From a checkpoint of a small transformer trained on Wikipedia: vocabulary 2048, RMSNorm before each block.
Each number is 128 + 32 x the weight over the matrix's rms, rounded and kept within 0 to 255. Layers, rows and columns count from 0. Numbers have three digits each.

# up: layer 9 MLP up, 768x192, rms 0.168, rows 459-587, columns 144-191
# down: layer 9 MLP down (transposed), 768x192, rms 0.176, rows 459-586, columns 144-191
up459:113125116132106172125118101151127140088172139092143097113077170163141120096099146104128133122051134111129149134153095097109065111144133114119174
down459:081084162128111114090134156117113131128076128128130099087161100176169072158177144142077114151161151073121048205139120096122135130105107111164115
up460:138110106126121095119129159057150153095123141065159093138081109102099160135129080145177151111099181154097109114106119124156142162115069160089207
down460:096085181128189079162180112168104128146152100103164108116147106140131041138147128113142155139121101083079116103176104144099152130099192170189049
up461:101138144119158135124113100135068098080113127111098099127042097187120144137085101154149064188122173137127080102155153171144159170179136114116108
down461:097121093082101128118119152099134142107209117108166167121182105099140103163149152140130167151139189093195087164121111105125187163115172112095126
up462:177116129134134122156184131075130138110109083116144172164125119106099118144153162151104151133129140166103144101137171131100156173052131127140133
down462:144131178197129153093063081192151101125115168117117112114115136151178161145105140127154105098136142117137116150123117145172081121166119139111137
up463:087115082191063136139092131128148106112108075116139196174138229144142098148118179157211128130149178074167168165153099103130165133174115110119118
down463:093116149116072120169131137081087099109130093188159137096107114096156149111180171133165127128106154145072136119137127133130098127146108066112136
up464:116149086086119098117195176162114099111140198132124182094129125112101163159122081164144070164136136115156148091103118171161133090150164168133156
down464:148175095118087115178123085095133143111127134135193168149140107144145197149052119155108091122146190159117178138120108131090149170064072142171115
up465:140133140124090065128120194123118107157071139136055148181117160047153116076135109175186122106144176108109112106131093126106153119123098149146180
down465:100064144143143086104083099106100171145121144164162115056141111155139156067121156089138146095157099106060032102141083178127145154112146155181133
up466:099115157103106086131203097091146087094112047092091101140138196071129138096116134130079132083102155120153147119138082163155127160184152061149108
down466:152105125125099123137138121125140123076127141139175147059111092116183134105142181133117150097134115173178107082128122171139124085133138173127135
up467:166152145092137138131159134170153049123087063147115097158129158037130101139121091127165169166077167116122170104164156082087197151136120140111125
down467:143136121139073151090132103102155136115137077144104147147141066138109166180178140111113105090096088136090141148133098176175173132119141108124095
up468:126159157145124157095159194150168096121155106185124084146117116124109063163159155152074163125110092170105127097152115113115201137189152110099177
down468:145166096102146079048089156081112153110124174180099136154074136089154149154143102049112157162120146077120100157149128139123125109117134107120143
up469:119070139133120096128135131122138129149104107084102138093092116162125167049144088127143165109159150126118159081176167091178141164123151085159103
down469:139104125119117040144137110102139137116112174154164095129125076126101109131132205138150115136156127158091119137127116130122157117131154152116134
up470:110163042135064110111142139124154105093167134112100170135122136161199128159127105107081129146120199106081129110183108137142149194078106191066152
down470:092110089124118145091136149149132126140103137145088121113092107144144110112145087099152096124064148129127126148128150178140140169052108144099157
up471:139114123106109140169161110082154166162120140130088106095140086155165126085088084161126146145095110149094148105131125172105118086175117199133075
down471:133093131153130166152157135076081111161025136152131175143111135210103087138172153176098166169133192126170123091147124176129129112160138182120152
up472:082119082119103120141156111144120143139143151151116123147110092232213111098125134108112137102113089134082084163106128129092101121099099127079168
down472:160119088100144103122138173078113108167092131140137058177149131144112186123142159182134111150067127141136104126104162134170146121170124120144130
up473:210058095129128081131179178085209153146154150123118153140109083133146166073120111112154059166152117156051189137134115129130170159116102163105147
down473:119096102150131116147096095142132109159107119167138118102149130125127107137145100156115161127105115178171110151106096121140138145179137120138120
up474:132167076135136101120128120142079142090142133107142121149159145098155137125111105131193140102139153101114128154136156229085108166100104092133101
down474:129096204112150156126126147148144171095145130205099116120126064149124147115160102085116100133106087154176172111132074118094126137146126117153149
up475:119108078102134171154147067158122099163083143125151157194183122124155145106178114120160157118097138143048084136105089132174118113116096133119135
down475:090136111181131123185128135103198142123126109115084157127167086162153137132074105097178129169160111106152095157110132090098156140086121144112073
up476:109154117095138102165178140098147115090105105131131140137117125151135077172159173145138106115110052108097106100145132093092149157138136092181078
down476:163134156165117158123103110097109163160175103146076154143138123129114169120120161137148144196135117158120143097073132125147109139183066149140067
up477:176189119104141146170159123099148071066136068171155158151071091132070120072211125170133112106100145121132208110168113186116063118090102068117116
down477:138123148046057080101033135111103120124123107223106123073191122141113084152152150152120087121157126137103138208154164134167142152184139107142091
up478:077110136161128152115132106151172131077126142112082132088101192118141104066117069105125141147145132140140130110084136152125138185102134174175079
down478:152145086099134115166129139087139116081214110132137100068190119123096119148125158123063178111139091081127145141090137077165115144130167162110129
up479:173113166166139115142142128109146147073151105156191106116154159144212109195138159123150099156135157078133022117118066146131123123072131159179168
down479:133160137119128106150135107160093140126140171081149156173102138143078128140083098102143109127136083138121176150162107114122148082130164145081099
up480:115090166172097130168161129137138130091141147127077168182119113145203140120175118100105109125089137165110135159121151159094139132127167103118087
down480:104101078135133132115150130142122119101087130143204104047169167110132150198095110137164134108193120118117138145121113117152134203131115124137057
up481:111051161134134107155131144140104151139123074099108121109162156115196132127180064081184136143110112148166167146137068129144126130157073136105165
down481:120122130128150101115190078136128090116125136135175115123084155122117124112121094167086126158099106144107187120148167107126117125090158087099198
up482:173103112125112100112105087102078065110122144103133183112160130128111072171114116071155144180137093078128181126145109150129128145158198132133120
down482:112099100105112139096149143111193126120119162081191049122098060094131200085146117142109139125040097095127108061143146131128200126092182097163074
up483:147144144085166178145131095110137125123156168072141141110155123120127089150139156172125153144209166110135128113116106118116115130149160126134142
down483:057072110130124171171167125162138136190066123067081104117127221122105145188131128177131127118137169161148134154120079070081134197017118101147078
up484:116157112068112146182220127157082159103093134077143182161082125095133175140156167118097114129134128120200063040144127157134109113132049042152099
down484:056118134108129123139093136098112169109125125180154131132071115166124158147129066134154135161156106115117074101125214112102092075167148088126146
up485:141143177022172151117078100141066177111110127098106060104162124063102116143110123122124101132173125092119177108133082039135122174138069210107175
down485:071141094105185123098045103170144192038092133130131166132127114022152198182130115152054085157137072117119133052074067062188138191141122120078186
up486:144128077153100164132164105086125072120167183163186121156121090117080130138127131128067172099128180137160143158171112107168175054124089083069138
down486:203102156104113122158107147191136109129093127204153115096036139118169141144104101149079088174116135134124105109123118075188153151049114135104149
up487:062109116082125166108099124131126130137146188176101125076138156127053098145112104134143183085107150167135133052146081128061131098132114112111166
down487:143160148125151150158071088162132065120158116084150105152126110138083193078158125127108079144122113160172111117091109124126142094084097077162113
up488:159150095121197148156136136127087157080132116106096134114128084107188094193131115220127138137106123040095117142175160136106132142141130121166182
down488:127176159103134139135177164068063119189127118128165143181117135171115090168144079061137128116137171175152120139147139108123148145133165124117165
up489:128126120150097114132113143111146057121121080147141129141090140144121135125075141175118170166153156151104122107086163128095145141137144103165053
down489:127128136113156061109124102181051131101176099137150117205157102149173090113141143150085060182143123114133101105123076135141077095118062147120079
up490:130101098095106100150101135152120121170141077160131094169113126129214133183149113166099055182156123159138094126101079138085145151175104051183126
down490:152131141097152099181048112134093119130095159125145112072103194108084152128151086132142158134080249127123109185123164154099186080141170105190154
up491:115130092188078177157148198149114130143171163110115084080158155094086117100224110133102114123144126135084128148081066144084095109126138191118172
down491:106178121139138133145096109158118168127110130182116107095176110126099070130155139155140121102160167179147165119099117114152092162095189102082126
up492:163101114131141111165087178161148082130156191142159110111126178125143092157087110141112151120119164122114118111097168142137105146114188116123091
down492:092184138117129144072121108085158114112119133179091154140154136102097136126162141219091103126079140116112164154173074147119149144098180146138171
up493:177109132143104137122151113127107103112099095116112148101118159090062116147164162079143086104128109144157198143147044118161100080062131145139133
down493:117094168171167139105131151098136120130142106079139167131126139120132107067188143159100109141117150147124100090126173126104091172185119091167084
up494:099131147148149094123151161114140103113123089123125172102136095115122167144080147127142114116054157110077116151136178151044143083175118138107140
down494:194126111138124134136100094113125136126083159192047142106134091132135127119150134122135120098200109081139144138085113066146107161137163116095139
up495:156212183116118160188109154109135132119147104122137113106107175147119147096113076158095147121157161176182152137098126147087182124164114089040136
down495:168150124093114150090173126119161071128157115096152144172165114128124112128114105168131128131064103138112139172095123202196153177156093082118150
up496:146148110144117141080104136104118118104164129132128131145144176105101136104146182121104068105135123120105153156137132132179101170104119137142076
down496:187107149135116055198140142133131053126106134096085130119139117150174118113117134161131158131138163171120130123167194090113142119137153098138126
up497:153156069111149083140131090109147147129130148100182168068118138132137076175127125175115146110111108137128098112092175156110134152133111130104142
down497:154175165116091159138183145115125117106080147098058129129122134123086179125168134062154092139107124105159139106191101144068128171137112180099111
up498:147149168064158102141136106135131172114116164110139097059133143127181120104106143127135136174149067163158116174078131162127108167175106125109102
down498:138102099131123112184058169129089126115085094138152102172205095173123165102096149102089157034090098146140125127123106117126134077081146084178074
up499:088000081128135126109114133136159096097146166132126160125107175161133124083101117133118154090115170101102147138173091102095087178126101173190105
down499:113075083116165135089198074124132132081125133186147125071156120178157163115120163247014136121079149148150124140139158116110146110132103173097085
up500:135081080102088122113162120162088085135116081106158098116152144170081128127077100102198197179094143122110101060128171135073161124162124090121139
down500:128130144145147150206103143098111183105110101164123138115097068138128154215146093122076114138165178052183154119126139116092115129111177127167120
up501:129119093064122137104118200054107130113169132151122135102065089084167114143103151089142145146141154122113161129113056043143114094127111152128131
down501:105095181127169184118143091119140088066167153141171127138112116100054112109200064137065136117148141091108123114138174149121181156141149143125130
up502:092111139098063066165101148151120156192102137195150090141154165146113091132098180108163144128043164133097125116141116114136108127166144110133147
down502:180158116152140148134157153161119140119130107033158136104115125102113107168125108112133133078153129132145112109131130195150096142091144108136109
up503:160074139057092122134136098148158091118117139128149168142168180132133120083167147178091094071132182117146097135128107200102140058092083171129151
down503:156123130168092071141184113109154165136123142192072150157125162093102157116164124067120079137147139141149152136209120165086113120127147138099106
up504:157086153098041112150108180108118129088091183152132156169108142058109119132144149106147108137134111136128160111121110098131111112121101128115155
down504:095152080095090112119080130108147095145109175113106145168060160122123149094152063123091142169135081169088173134133064155169180170138101107127118
up505:119092128104143126191130128111063181131138189090133167105119108097117176092159060144098174129097074097121099152139123134056179104168152105113169
down505:122135128098155172176119115087092112178091139072221103092129167149139089102129110119078129090141103088098108116142130107101170105162146138095171
up506:075078097052113108180172149107123180110162172158115066069157195128123053162131167130114140118048071111150057108156102153168135145131154133107124
down506:116127118141149141079133139142154144201130088107155126135108160120154108124141099100117154141138120168094143096083132168113049155131090113131122
up507:085134163151130087151116115178111106081111137073100119102157161158180125137122095118135121098124109195061073103083133083155088161139102132164075
down507:158119133148144158081135086133157095114158140117151139098128147082099143152100125170088197162095142131174125100189148123103178093104137114180137
up508:119124117142148103138097134087121142071121138163113129176137148115135169112123126186139082109132104114071149110127132112143047152096139145206208
down508:164144085098088147125157099120163107176171117134132095158104103122140148198142155118048142126160149085142135113117109118197155217110120136126081
up509:130165148126164107116079107118167129175096137155172083155076140146135139139153215151141136072127123126130126140130113141067138077098130162159150
down509:099126144146158090097098115130103184102093179165064082161112150178039156108163170133162125109163128149142153075181149161122153159185114165174215
up510:143132112130117150115126147109183115084135146139135126104077154085070149148171109140157129085163146167145189144150162132139106156148143139141141
down510:104164165107105118144191151137153150118147117143137116093135090223149144145164144154114142106121157101152138129090112137146177105120105122170166
up511:146136159116155082165156128098131137149188124162197104146122116140158128060092183143165086158138124139145144135070073146111099149124188144146072
down511:124124094168114173077120190125099105085123127147130136105164138123112126170163090155113130105133137086138095132167201098127098147116113108133112
up512:145086109158104100103097156074163136096136174153119111017120153138130129101171137144140091114145088123103161147062161160118055152102133167122099
down512:112160138133111147114130119137137123066115129126158127180110088098178090136078089165075187147169124105224130070153082151120196103124171104102156
up513:114123083146075093124121154182117154130150160113148141117129058158118087112128145121161119095170201128078097138129113187127132135098075160133144
down513:119148156124202170092114078079178140121142131054131173141172128167076159155155113153146128144159100121181135129162107081117130169132129086176137
up514:161099095137144076090091136146138106112077137154191168127157139137175156085108128154119128103111079130125114178123118140115116125133071079090098
down514:086114164145115166179103123133183095119130107169121104146127158142119088127079147148088151123058153157151128140228115087155213151117131158152134
up515:094158146097123152124159130130159127166136017123115064184111135113087118138097145188133079076140118092085128110085116122122060080097102138108164
down515:084106136097134059138122061141119053126115199099090071138121208166143133087138125122142153166112111096174098089170114113154104133161127099176161
up516:162081115107114124150146129140155131083094139106062143157157107085150145146103121132071197165150164077111123097126110137182129124109104097156182
down516:095090134110197143150161145122141185160128106103124126163103132091131070083123171117133176087191098163100120189113069083175065119131100099143052
up517:192116197019158114155152180165138071119173170174122192159129099092116172100145149147137098121133179103162087166138106151104145136108152132139085
down517:122178085166187164059149149153048140087216101134114172181152169151176160147104136087136150150131080118184136092110150104162112106141175124153128
up518:163167100135114130178097070101154122096113123136209105072108190145203158160129061101162097080123146112166133158113120161090156115153088109184113
down518:090117166167135156105130096110125110167195154162162124181170163125100130111105136167118085134140154164135133090111084162138122083053143138155119
up519:111119202114121097132109134130169083184124137117107166132122149093106115150111145110119139121105145129130163112124161144080134139163133125164167
down519:089087179106085108109106161136166094136085114120112176126122105117113183143108171126131122122129122138101100105108139087135137120105137139106104
up520:153168099097146163152109136147163146123088143164140144129146076147173158136133114155127137176089168121101122130191182139159168136132066121164171
down520:129174082124064102082140138089109114158098132139136145124108185117182129142160081111101081219099127143106079095113122092223165144124119087084173
up521:149162157117078124144107129220167130135135212091144167149100151107125076132121096139068056114094161184067149116113172174162124153079175105106111
down521:109155234127159180176158180148099149091163167127142099132148123224165159095141121143122123143145152175099138121110158122164095121103163079111143
up522:132112161112103118163082145107121160072147169149156154130119176119166113111116087156132111149172032081145132074104114081150096063115078092168101
down522:132117160062157102107200162171135149156105083128067134147145042119143097137131117108135141105119150183085105163091120168108157122123179105099071
up523:124178151164135133133081156127107145134141150146124135090122080116151107125182116071089114165072116116078063119085132125091104144120074105160075
down523:102143121144143119136145111106123115153144088094098113110130158129109138099103104169113114139145128146121149120086118097170116150134104123156111
up524:067108094121126079149117146114183120134118166095102095122139114211087130069157163110163209103090141164099087132159124169134131102127136150181137
down524:129180119136041116196154095118158142076073087098145036086135194132130142065131133079191183156096073238138144121063201161171117133133173149132126
up525:175081163108090177131121135133134132112173163138138158070175160110114143134127140151187133136176093086112179186140128130107117148110116126102121
down525:074082154227145114092150135124119151040147146106130122057117158151125127161095114099138162112187168119129139186168115148152110203078125167154162
up526:120075118153132133121127225125172097121178114150148158148132089124107106142152136120099141128139063101110188162088122112143109110100135144078200
down526:143159134194125138168152139129121082156189097077089137126128075147153133144104115094079123106108112139042114121115090146089116127067085166179132
up527:150101122152158094112112095098113106129160097101173116098124146111071114121161099124134170112133091070117088121098063120141192091169105127150136
down527:105087146107153142173112111159124100123112129155133140093143108145148123150121107145142102114176150082106153096167141166153147186156148154157138
up528:075108114123157173100146082124129081116094160123105140110170120172140103189105141066131099140148161107106126164141107104110146099107143159170104
down528:123159156104067084132073209118132124155099111114128138134136066093058115069087105158134128128117113114124153118085122117143208154166122153162163
up529:128151173047149096128150116158130105120116189108124127131134166136126174104134116154123132081102116135073071124124109127081165158166143085143176
down529:135137089185107159128116136148096109149150106189139141097153103150129079176113134067120133156167168095185181136114148122148117100097141176139123
up530:136133106144109155126150132147130123115157094148125153113086132141134119141155111092151144156124160101118133176118103130179150210121144131125179
down530:173134125185109091073134146148174099118151149102110132102094142138115166109118113146139172179153158094124158146113132112096145098153174150178198
up531:166036128113140105119122101113121084183152152088162128127085133138113160130164184115106116158118115122091128078126142076138167075148106130113146
down531:112175113122094142145112142078121116130147073178074143124146136148123149077131134155140110126114150119067169102167101069099091123122089147089104
up532:101136131139090059156170119191100205069093124145095134086124139135149098094143094146151097174112123173120147130141142179066142184109106167130143
down532:125097151143114175121152172157118129112113132111223121123135070090091141144147101115159100100192157153157134131094170093080164123134156108116117
up533:132159195087144122124151106052130153128156131110089133084131156102125117112134152141127055154136155096104146170092117145168104098064167091112078
down533:120134145180145178115133141095070122141161122197183074124151104135109133103177211109126086116137080171158132121148073096106175132158052088084134
up534:080024149157204052158093115102104095140147135140075147100082157135124130173127101075120097111116094167100177129070084138139117088083124162156135
down534:104143195153144164108074145106135121110146089122120114156044122113158170169145112117166117111140138148191162117117151134153119174071197151125129
up535:133121175139113143091178096143083131147068146108132190127128181177166108145105162133153134159096150132081098160133145139111159085145133099106227
down535:109109110069087101118120122142127162117138154102132111130094132123189148096093133085126134125128151123103108101114110140172131102125085121070103
up536:076154150086098182165142125061172083086116022115116069079090193162120168123074120166038133133100112125071092131172085132189107112132084050125153
down536:126151083124105138181172133149114138109143132162113097096100112116112164097140144106100176075117064134122117158182155050157147162187121091087120
up537:134124143101108164123150087147174173095140107136141195126112102092149124126084137157155155111144123106070248170139135120150087123134138134170143
down537:095143147208164076085145116149180136147102168102082184135116153095145116143144124095070139179145072144067155165123159192141113202189157122119089
up538:116188176077124127117109072141116130126132137097149166189122146129156089080103155105125142097080132126125147123121119142144105143152132155153150
down538:100119160162135174123115150116104139142091110126144112159139136126117142171163101142105094105139167145135145118144119099086119130070151104194108
up539:089160123127121137077180098123180064179142089104152143107161114165117139135099187105124159150115077122096126115092106118108141213131102158200145
down539:145154134113127134163161118080173135137126126117102094131132158160147178123138144126122148108143167110172110143154144120132125140159090155158103
up540:085082121145121153113138117113141188133069122100095131090117134129138095111076085146078077126107140066136102098119060129141080151162159198126134
down540:149133189094104108197114175129099102093087128161104125160129124098117132157124206159122148135111154185153121192167103144159150201115144055171088
up541:121102125104128200129136130152143147117143158161125136098104122116151089119143163122121209112132161084134118093137104133137162146111130171109144
down541:108176125112128082117097117144158126103119146106193150118158133139111164107164105129119112116111137168113136141145081112142094116163095115129099
up542:088178131083142060142168101085153127164169181119099093099157150143132119110129097108117173136118156112113088097126123129170114111130169132162107
down542:112073084144107127146188125170101107123176138155128153170125089092140129101120091110117144142126100085157127089126117128165155151159093137132140
up543:150146107133160111188124132169135102140124138180073067054197141124150150174126137083155122129177100109096169078105117099150089079113133157120098
down543:146103167131124170144111157087122105128133112114148167170085125168089116076151101152093156115163163150109067123151152102158137145133146046106122
up544:138184146103064105131194123156169133137130082082148125125150107146088130150150147133130082127105168175132171145107126181124135114100115114132117
down544:103100089130137166118060094059112119122091084065134107091129102190102124123162105107164111147100152116138097069155103144077070099130131149128128
up545:107149157179097155137123099156103087179170058100112129109092154109163117187145106108110111102116130111162125110117130130076141121104162163140104
down545:192150125190149154106097105158094140078154151125119163016094102088123143168189125111122207180072117112136112113094109155114148148140149167106059
up546:077106095108116140058112147078124169125189160081091129135129137185152100116103147042101126149141154116126097122044119206115129178124042175086098
down546:128147144100122127081116151160124101134135105114115126073151118197163139116147127164150115117185100099122134131154090119127155081070092157047118
up547:164130127146112176097212100096120156151153110145157115113075102095168185116126144132119136164088089130151142089172108117064121156090094148122107
down547:083132077114179134130100149098043088094143085086105148115176121129113183228104128115161152190088060106127112143141150116143141096134072145113094
up548:124098143106129118159129171110154120128117098073133103191110102131114128143103082104138148109139101121191165176152165073095181161136181112101139
down548:182111168155136141091162064135174210152131100139084113161114170170130153070179127133166102153104173155187159128128119114163104128185115166145105
up549:130102135142143158157088153112144156120190107123152111155119141183072120097088150193132136116136154167114099130199113131120107127135107111095173
down549:122147171148074124191131138082127087143136138114121133119152109129151147099138165118064134063149118123157121114156073152134132091132117116188123
up550:198150141127133092077169095134172124063093117097080096094148128126169128106153116126068124133128118136097080176102112059090124138107136131105149
down550:036137185124168111147095120138097111128121141151142141166158081116176146111106126119152118107104104143163170160092127147099147118098100121073152
up551:146123200168116157084118134139182128129123137132150106083133207128074160089125106094054054137086165146098127195083131217133111148132166099067128
down551:137165078166153187115134117102105125113193089121175178082125146118070152126156147119071111157133166085127180131155089106079173075134134204105104
up552:132166083163119158123154174175221093141134150175195110099130148116151082108159098106093089152081107138133127102127080181185056102099163120105149
down552:133125072081157138171158117127097075070134156037218067114093110165102116143158104198124119067149113134116128128133166141082125058169136138064119
up553:070075126117070145144110079165105152112127126178131153142141139069070148088115153180176111193095166073160096148128149149127113081099106146158168
down553:110143137171089094081167129106173123140126118120071091159125074118175190135128117190109150050060132057174162122091155150151173091212116128161135
up554:147174178164116128114185123070135123165122178073151153134170092158088115103173115126085144131161158120113115151101114097160121157118070149073201
down554:152100127150135146159090152126147145178146056127070120182143110093155073079173074063088153104115161129162062155076145101167132092087229106092133
up555:160087128133099122183154157110129161118169133109171144127142100149117186120113084164135125166130106222140133096124152093142154168079127159116088
down555:159114141132146128139138172135121165130119160153075129084188119140168100026102165057133147168123103131123091120037115133100114158166106134138182
up556:148109144139127126110113165130105097069101205095117118097181109094142148138147120155140122206102129130143163160142098155140154132101138127098141
down556:153077100077162122140084093117158160148150000085117107129094083161122106082111152084166125072136130142085108130084130153128088126110121147115127
up557:196106112128138107215244163185063083091114166184130126156101164163111085099170146186109109151132049078157178202110114125093092166070194066089123
down557:071096128098107131136143130103104147132102145110186069101148202182165096109124120100140103168162139142133150143127128136148134139069140104166088
up558:155116146145105093079129186162189118111132146146143155157164124117153140145083085130181140123098140115127123142055083106192122135115085131148126
down558:120131067101139151159100183089107144051106140080105096093137168115088122149117154133192137145154131073106115100160066135119132048099103133105150
up559:159178110102147155154116147111068128136114159151069114117144052099175097139117134134118106160140184154135175190109123183078134158126133131129121
down559:091045180107172105105119142088048137064143208114136094143107129102096110116164103129111193113138137195182095122101092125138149141076117120092103
up560:134162127107116149097146120172132163113129146117153076142105125151095124120108142184131159146107160070159143104099157141131109150116135168096174
down560:068094057145087101156136130102110092141127153092105147114139162124130153161134114119085116158089110131129153116123117116106135113153167115182091
up561:118128103124179063103124133099137158093162135157079140091139068107095159122081146118104079121101124140131107090147125185160127104083115125156172
down561:073197097139124126124145160127132083131151179095142131167116193149143177130097106097170130131121157125141206095133117074136128073121134137091115
up562:098116094088102102173153122082121119137151100130100098151105107119118099119133077116154119075121175115147125143148116088106067204140190150090142
down562:078102115144125071093133109185127053130102161201163145145094191111152161136172088155091145118082126183195079165130132131094053151117147091172081
up563:112114207144133113136184148144135105102120144098152069118166162149147113128127100140147185158136155110160098128109156080130112075153069177116135
down563:097192072095205157089107102115161160136156147140108153181165163061118141129122080139106135117123107166168097153136096161163129121097182129124131
up564:192143135158140166101100119121129130153116124153193092140211121107136137159094126145079112085101128139120078146133101168120129139152087161093143
down564:128079108158100147157073095103136168095113155092166083163096194149101161119128160124151117152166115134164113116124094117180174123121157123152109
up565:147143120096187110110078112141108066108122144136107152103154064095102148145106159124118141140173108078161093169143105138112099132124118175145116
down565:112107178097126120127197137165111081114093109108134065153143156184102151125125099102138141136186151124153121126166087069167152129135105125036068
up566:189152131179086185117099120114062146124102163135093120104119104165154123086153076174130143100147132162112112150159142169119128123143106104162076
down566:105147168097118101111150122117159119145118153134120114167107158097046157186174186109146141112154121154067199142149119160134157111125194167110163
up567:203168139171120087140149125128087132148079154120156108103134159134147059109140205149112095092173072101120118137176116156066162088139098084165126
down567:130105168165113143125119125075139083158122103169157124118178117159131123160123161147103162162126120050115122106151112057123177148098116125112038
up568:088105135115146118106099123201100110125145112137134090097112161130084125158110125070133171134130187086144174125092124161097110123180123080170123
down568:092104096139082116204173161133142114122154110135080147100164115137126123151085223053107138129162123114146108171143147125073108130179143141152078
up569:191071145114150119106145136174131126192151173124131141098163087141114078086098131164164159105114114126184090123133093104174050128149162174080118
down569:147090124092177113169112147122105115108201176093163107088107106155113170127153145027073132069155187102141127125168096187115173067153126135139094
up570:150152192126169137114078160111134111098151169148185146100073081155073102134142127116133109117112126117100129099111119123124191126134121135134190
down570:073122158105141119185155109134143150141170136150141154166090161135174119165059126108111140118071120129171121127144112100117080141105092142061139
up571:148122149110126103131119108081135141077155140136132157167127081123126124093169106124178100176139139101096109112135152142139182109154154161124117
down571:184085091171149055150108152140165087137139154073157174175128107104186124104129093130047174124125154136110087112165114146120162165121175170067146
up572:128073112081158074122152080126073176106071126167141137123133093098133094097128175101108118081096106139140157156143074095115128110181174140144092
down572:114114122115076156124205121133190115088135133140131148159120162177151146152097142155095106152082155137120080136086139135147109123104144138142155
up573:162139120128194075090148151140106144130123093152102121111163119110088142144123114186132095132082134052166088125076099193111104161144134082116113
down573:137084125168138126198109116094130130106119128139106092137123137118119145069115101138109168117120065182074094154132109137157174120123117134156108
up574:138109219157200098108111125110102089188152076140165119147157147133159143139109115098144155179090117122097167060111120131155080178039171121159108
down574:208145088109137109140135122114172168157159047132134152103150132071145109146051080117151091178157138092117139156131097180079169189148151140122126
up575:113076150147061110175127146166148135158148084209151155107135129116157135116144167165123133159153170159119127143115138107124078144151084179151134
down575:155142122202170138144106238113130057102111091151128112096167121143162131109097062120056080148109118110139121170066130129162130163124171179108130
up576:155143156183161174133096113111119134031098110139148140069126144094141156110166026183138116102095136145163086089054091114131118157163128176152156
down576:110165116120142126055082167127131136143134138132107055117131186139029099098069186096117142123135166140102147114070139145079118091105131099080079
up577:148163145191127157145098133135173082111142134163099098118087086164115141121082172185153161179146142119094132161145075166117103128036120181125151
down577:112154107140124106079127085130120102134146181095135164106139118128166117074097101140158060120120109027107156108087173192104080184117077164137171
up578:107127137107094113150120133119131198109097128086126090139144087102122109126064128189148103101139180074148142086095179136153087145104095110198070
down578:180127083146193097123187109108122162125176142155160126125176172196148148155150162082095074093118112131122075169088144115183084148163190152121136
up579:134096107094179089146160142134158142174115154112152166112131188147176154087145165141148077157111099161129136121145117110113076085161152155111120
down579:185138108173122101094127099119115068095102070121131155095100142109120129127168138154145128056160196149142125136140173175171080085125077110052150
up580:155133100101152135109118068104136134089120212176121095130127103105095142149129084111116121145117112105099133105113130118119105110088145130081116
down580:125181145154149115129091114131157083151121116128130158095148076130127177070166161127124123206123095138129143160163121156145175080106123093093189
up581:118141139084147167142100100104101126079129130085105119132118114153123168115079112146086099163141147152122106100178181110139115087111099194129115
down581:113099083165101081114164128145145149146065082156161115115126142117091113164156160180135110048090130122083168137095155172168157171109177098113162
up582:137090192116110221104117122148143117098142128130155145073114119114152118104131186139099102173134090089116167073124104134129188148140101077183134
down582:137114078132119131138185169079130103114092122123107161180130130113152134117151072114159083150116126136146110188170111132100109103116094167070124
up583:100071128130128125132153178171111143188134174163154133147140161145116127162162154141163159061128128103111069070113115134148136107068150179131125
down583:089113169134131114083132145106114113117169216108130107105152105129097139126161159131172162166136163137133102151135134179117139086099120109089114
up584:184128145148110126136199103090089104129122171098102139156139203127147119110132127122157123172112075148110128144089073165149124127117113156129097
down584:144164117098136159119081114119116151149149158172157153115110104129109132102091194119074132177130105139124123170120089147128118139090105072120148
up585:171152131157114144117168107154136137143138135109162103129039097099150115104133052106098160097141064075156153110157124093112163205208094156131109
down585:159098180113075149180142120140117134071095109111145152128131134156110133131127137111119160099142124190125160055116112154152107082104087155146092
up586:196112139084119112150203108158179135128132142097096113055104132061123191133173165151090140119091144111079094174140092126126135165170091161200166
down586:093103143178111207109174116145110092114148090140102174142190112128164143154103126092167161046107070092092123140073127094104000136159199073167128
up587:075188147094093121124177116118102146123110205121159165140063209110177173098126106088136176104150137113088123111114079143132117114201137133060107